Part of a small language model's weights: width 256, capped logits.
Each number is 128 + 32 x the weight over its row's rms, rounded and kept within 0 to 255. Layers, rows and columns count from 0. The size above them is the row's rms in percent of the matrix's.

# layer 2 MLP down (transposed), 768x256, rms 0.143, rows 384-389, columns 0-255
size [121 105 102 105 108  97]
[[106 152 135  76 132 122 141  93  98 101 141  90 110 112 137 161 136 152 171 187  97 119 129 161 152  56  87  90 179 157 115 189 151 117 105 132 175 169 182 123 112 107 142 113 127 148 127 135  98 145 121 185 165 150  88  97  80 104 101 105  95 157 141 115 103 165 169  85 142 138 168 125  85 113 153 140  83  92 112 104  61 165 171 142 112 175 114 102 137 143 104 151 112 161 138 123 125  90 147 139 202 157 135 171 146  81 155 130 185 140 149 178 138  87  97 116 100 118 141 111 133 102  77  56  67 136 123 118 118 149 102 136  96 112 138 197 136  80  85 155 175 111 125 211 154  78  69 150  38 150 143 132 117 139  85  63 136 112 186 115 105 173  90 137 137 150 164 108 202  97 165 122 125 142 129 147  97 136  96  83  93 176  90 123  86 130 128  89 134 170 184 126 147 132 139 144 158 118 118  88 145 177 100 175 137 123 129 136 117 164 120  94 167 152 209 147 141 137 150 168 103  97 160 134 104  99 147 102 128 134  66 193 116 129 144  92 153 113 133 100 185 131  90 157 152 176 137 152 147 164 148 151 149  85 183 168]
 [185 138 108 109 100 173  98  79 100 157  92 114 119  92 131 163  90 169 139  86 112  97 136 114 131 165  77 134 128 135 130  82 149 144 144  58 147 129 145  99  97 119 115 125 120  90 134 156  91  90 180 163 139  77 113 121 183 158  83 157 124 103 154 115 103  69 149 168 150  30 133 132 114 114 162 138 175 151 115 144 110 199 132 148 140 166 127 128 139 150 108  98 121 142 163 114 157 122 142  87 131 207 154  36  97 121  93 141 116 161 125  94 144  83 124 147  47 148 146 127 117 116 138  85 145 158 133 163  75 166 108 101 113 206 118 131  79 108 128 104 137 168  79 147 174 148 141 136 116 131 143 114  98 103  92 102 142 101 139 175 140 134 171 165 107 134 163 152 172 131 110 104 191  80 102 142 133 106 130 128 119 141 187 116 139 110 122 100 106 197 102 150  57  69 148 108 135 144 161 142 173 226  53 139 126 150  85 137 155  89 150 164 109  55 186  88 170 104 123  79 148 124 107 130 140 102 114 118 141 102 119  72  77 164 107 113  96 119 127 141 103 106 154 135  62 147 117  72 170 137  76 153 132 141 111 104]
 [ 92  87 126 137  56 130 128 103 117 115 158  49 122  70 169 161 139 152 163 129 137 115 143 106  82 139 128 126 102 126 159 137 157 126 170  91  60 132 154 115 160 143 184 114  84  40 119  60 119 102 132  96 180 166  72 102 130 113 131 108 144 131 125 103 124 227 133 176 150  97  96  89 190 147  81 159  84 110 126  78 162 182 162 120 110 131 124 141 171 137 105 173 144 116 122 138 181  60 109 129 161 127 137 139 132 150 170 168 171  99 147  98 148 103  97 133 137 115  79 107 111 116 130 148 111 187  48 147 128 105  96 131 152 133 133 129 131 151 171 168  97 108 110 133 151 112 134  80 125 143  84 126 157 118 144 125 150 141 116 115 177  69 120 116 114 150 109 129 138 158 191 116 119  86 146 146 169 130 120  99 127  76 139 146  65 130 145 133 144 101  99 168 127 136  72 157 187 110  89 174  52 107 122  77 128 135 114 109 133  84  62  97  79 138 114 161 142 124 106 167 126 166 129 127 156 108 102 173  97 140 163 126 164  92 173 139 182 139 166 134 106 144  99 201 146 189 117 175 185 169 156 174 162  93  91  94]
 [127 139 130 147 124 105  98 115 161  80 131 119 150 129 104 120 123  80 120 107 105 129 150  57 119  73 156 122  84  86 105 135 120 152  79 150 130 208 135 112  99 144 112 149 157  31  95 101 106 147 156 115  85  83 103  89 136 112 151 113 130 140 156 118 138 115 139 112 172  86 130 122 116  67 148 118 107  83 114 113 131 112 185  72 130  90 122 130 107 157 180  70  52 100 115 129 145 114 203 102 133 240 147 138 173 146 120 152  63 165 118 199 116 147 162 165 139 149  91  64  85 154 138  99 185 135 127 194 149 163 144 122 158 100 107  99 127 108 131 141 184 118 118 133 137 114 119 127 106 149  53 113 123 174  95 126 104 148 144  88 129 125 165 115 161 100 135 100 125 105 152 118 153 132 111  96 150 143  93 135 134  86 112 151 126 125 161 202 121 111 151 107 106 165 135  96 177  98  62 164 148 159 118 136 142 136 154 142 113 139 106 103  87  96 188 108 193  53 119 147 156 106 135 169 148 141  73 104 106 137 132 132 202 161 122  86 171 108 102 124  94 101  86 145 156 163 123 135 195 112 189 106  54 161 146 103]
 [113 108 156  58 117 123  70 149 149 107 166 167 126 111 113 110 190 150 161 122 142 130 153 171 145 102 108 239  95  73 135 119 148 206 205 101 104 103  76 142 147 131 103 176 114  92 112 154  99  97  90 110 121 151 118 217 143 123 144 170 106 107 126 150 156 109 150  83  69 159 129  57 132  80 173 131 129 136  79  77 143 112  65  94 153  89 109 127  83 126  82 143 124 104 107 194 135 137 145 141 100 151  94 135 127 147 136 146 127  84  93 144 146 125 168 153 119 163 108 134 185 152 139 104 118 106 147 109 116 117 143 113  98 166 179  71 119 140 100 162 142  78 109 137 152 128  78 187 131 144 154 124 118  88 168 107 142 139 115 120 135 194 137 123 138 169 170 155 102 135 158  91 125 196 141 129 137 149  97 138 174 164  62  95 108 133 122 162 102 101 164 158 147 128  81 131 173  91 112 127 128 114 134  60 137 144 104 114 127  85  98 142  61 149  66 145 120 112  89 119 113 113 215 139  80  98 154 138 113 109  61 138 148 153 143 104  91 116  67 149 123 153 128 141  98 123 108 127 129 143 125 142 130  50 138  45]
 [ 92 194 116 156 182 144 149  56 145 100 144 116  94 114 180 170 119 124 101 114  84 144 122 133 157  79 111 127 123 122 147 179  57 151 136 139 136 105 116 124 102 171 117 160  67 105 158  75 145 138 153 119 143 161 177 115 143 156 168 144 107  99 142 169 152 166  66 100 105 123  81 111 113 122 118 151 104 183  49 104 135 147 133 224 126 159 141 143 149  90 178 149 120 147  80 133 141  95 133 151 135  99 118 163  70 174 123 122 136 100 127 126  83 118 130  93  63 154 122  79 146 101 183 113 176 119 146  63 147 164 134  54 102  78 142 133 155  82 147 138 118 187 156 142 137 151 106  92 166 125 129 106 135 113 118 143 124  67  82 147 121 205 137 149  98 107  75 142 170  95  83 116 137 135  88 154 117 144 158 146 142 176 147 176 133  70 122 138 130 139  94 133 125 129 163 104 126 137 138 101 165  97 145 156 142 100 159 141 138 133 141 146 183 111 172 125 169 166  82 143  86 112 109 106 135 137 147  78 130 121 117 163  98 119 105 211 164 151 103  56 185  45 127 187 102  79  93 123 128 100  91 193 135 161 155 143]]
# layer 2 MLP up, 768x256, rms 0.254, rows 385-390, columns 0-255
size [104  98 105 113  86  91]
[[129 148  86  78 168 116 134 122 103 129 161 163 120 157  57 179 144 177 128  58 131 153 129 146 156 139  81 105 124 133  89 112 123 124  87 117 158 129 166 142 192 171 119 114 121 113 106 142 131  95 165 154 128 174 106 102 103 135 158 100 177 100 141 119 122 102 158 168 169 104 144 111 131  61 105 158  97 145  96 141 105 108 132 129  95 153 130 128 126 159  99  91 103 197 136 176 190 120 132 108 140  93 139 102  83 119  91 105 216 117 150 118 160 131 186 205 103 157 140  99 165 163 155 141 146 114 112 101 153 119 110  97 100 152 130  93  88 164 127  59 161  98 135 101 112 167 163 102 101 130 198 161 159 131 120  84 196 144 127 102  96 126 103 102 131 137 156 168 145 133  60 164 166  57 110 152 156 142 156 172 103  85 177  58 178 133 121 226  86 157 106 111 119 143 157 150  95 112  90 161 112 150 146 159 139 153 110 146 106  70  79 123  98 119 169 107 122 170 117 128 181 165 156  38 172  86 114 145 101 103 174 139  96 150 107 149  98 177 133 122 134 183 135 174 125 169 116 133 142 123 138 150 144  84  74 102]
 [149 198 107  53 118 148 162 168 132 161 148 107  96 110 131 148 105 124 100 158 148 149 146 127 155 117 102 128 123 140 159 150  62 117 170 126  22 178 148 137  78 127 118 205 144  68 134 130 176 121 123 132 134 150 161  79 130 175 151  74 118 195 114 162 171 140  72   5 144 144 104 176  48 149 133 109 156 123  86 151 129 126 130 130 116  95 142 141  71 139 108 149 124 129  97  99 110 139 101  60 108 101  84 109  64 107 138 140 101 115 140 122 212  59 114 137 113 105  98 135  78 130 126 151 107 109  76 106 155 170 154 104 133 105 127  98 139  74 127  92 103 110 117 156 125  97 128 163 121 148 124 119 160 157 144 148 132  85 128 150 126  89 129  95 133  89 145  80  99  60 138 131 125 115 144 171 176  90 132 131 171 128  56  97  86 122  81 162 133 139 108 123 163 130 135 124 198  55 148 143 122 120 111 138  98 120 108 123 145 148 151 134 121 149 117 144 117 137  99  84 133 142 208 105 147 104  84 179 113 130 173  89  93 166 105 149 132 113 125 117 172  93  87 145  74  95 150 125 145 120 133  88 161 197 151 112]
 [ 98 126 146 151 119 179 153 116 106  92 117 220 148 182  73 109 106 159 138 120 125 132 122 111 110 111 172 121 174 130  92 119 149 142 154 153  78 108 159 116 170 135 131 125 117 176  73 131 119 143 126 172 151 123  31 131 127  90 178 141 198 152 128 121 108 182 136 113 111 174 231  74  73 124 177 147 132 133  77 115 132 172 106 166 140 122 118 131 157 109 124 129 137 160 108  89 144 161 115  66 137 109 111  93 144 145 105 124 150 124 115 132 106 114 151  77 117 184 174 143  93 113 126 105 218 116 112 168 164 103 109  96 124 137 106 179 131 107 142 112 115 160 102 161 177  54 148 128  95 150 121 103 145 153  35 128 117 128 164 166 160 130 103 143 169 191 118  70 147 170  96 171 102 154 118 103  50 138 127 200 163 157 126 189 128 133 135 146 122 155 128 105  84 116  96 105 136  69 112 113 129 125  95 121  73 125 133  86  83  92 100 114 159 190 133 132 167 122 144 174 160 139 125 131 114 124 112 156 129  98 145 121 142 119  45 155 124 108 158 184 154 172  97 126  82 118 170  98 145 151 117  69  99 165 147  91]
 [163 135 190 119 138 138 144 137 128 135 177  66 130 156 108 168 119 141  88 119 107  65 117 167  82 161 110 116 138 121 178 155  82 140 168  84 118 122 179 125 166 169  87 140 227 113 104 168 162  75 123  87 202 139 100 171 160 165  98 129 145 137 106 185 140 163 156  92 148 124 120 102 149 164 119 107 121 126 129  65 125 120 123 114  94 123 102  90 164 129 120 138  79 102 184 132  57 177 121 141 104 127 127 151  66 128 159 116 122 113 127 122 132 118 216  69 181  94 153  91 153 146 179  94  75  93 165 131  86 142 119  88  93 112 188  80 111 119 113 137 157  86 170 148  69 143 114 159 182 145  86 149  92 113  92 116 116 119  91 109 147 105 179  89  84  74  94 132 138 102 132  83  91 151 136 112 128 107 124 125 149 164 110 108 116  97 116 116  90 123  99  98 127 210  93 116 177 151 155 128 102 139  99 101 148 102 108 122  88 108 142 130 129 151  98 167 158 105 168 199 100  69 129 149 132 120  87 132 107 127 161 163 148  99 171  92  85 178 126 189 144 116 121 112 140 143  90 158 119  79  63 148 113  94  78  97]
 [136 151 124 124   1  85 125 102 215 179  95 140 132 150 255 245 209 114  90  53 142 155 145  72 124 154  96 121  90 104 136 132 193 111 157 113 126 145 126  67 135 115 132 138 134 159 102 170 102  89 188 163 120  98 128 127 123 121 101 114 137 117 134  54 134 120  76 151  99 159 124 114 130 121 193 150  90 135 126 101 141 113 115 179 141  94 110  79  67 111 114 117 152 114 168 120 150 139 112 135 120 158  69 113 115 144  98 145 164 119 110  52 105 119 111 157 177 119 142  96 125 126 103 124  93 139 135 154 127 132  99 108  93 165 123 136 140 147  81 134 101 145 137 115 114 154 114 110 137  89 167 141 124 143 145 149 126 160 121 151 119 107 134 101 105  73 137  98 164 114 113 139 151 151  91 144 181 113 115 113 107 176  85 120  95 119 126 113 143 125 134 174 102 118 149 191 133  97 120 141 137 146 129 157 125 132 141 100 108 143 119 176 142 169  29 109  92  82 147 124 144 100 136 111 127 116 138 141 107 112 154 173  68 142 146 166 171  82 149 172 116 186 137 154  88 122 112 124 190 143 144 121  60 144  89  88]
 [176 162  93 175  73 125  63 115 124 199 143  98 125 158 255 136 108 151 116 146 204 129 150 100 117 164  84 123 134 133 138 150 150 144 189 136 194 154 112  85 102 179 103 167 162 124 136 113 107  74 133 123  70 107 171  95 101 133 161 107 122 102 119 104 122 133  93 145  63 131 105 152 139 191 127  75  91 147 142 110 112 116 150 176 121  83 103 149 175 141 115 104 137 148  93 159 164  67  91  85 113 129 124 106 108 107 107 136  87 139 125 176 107 114 163  99 128 167 109  82 163  97 146 110 120  65 176 125 111 137  95 132 139 148  88 153  69 146  91 124 129  84 124 148 130  93 114 119 171 128  97 134 111 166 122 123 121 136 176 163  77 100 117 110 111  76 213 106 162 140 110  62 143 153  36  93  96 105 171  89 165 156 163  95 107  94 130 168 120 167 179 185 144 106 163 159 156 132 117 111 102 118 133 120 122 104 118 129  82 109 154 196 118 117  68 131 111  98 159 164 128 113  97 138 126 103  97 192 124 106 150 127 128 135 144 113 103  84 173 134  81 178 195  98 179 111 150 113 127 101 124 116 130 149 131 129]]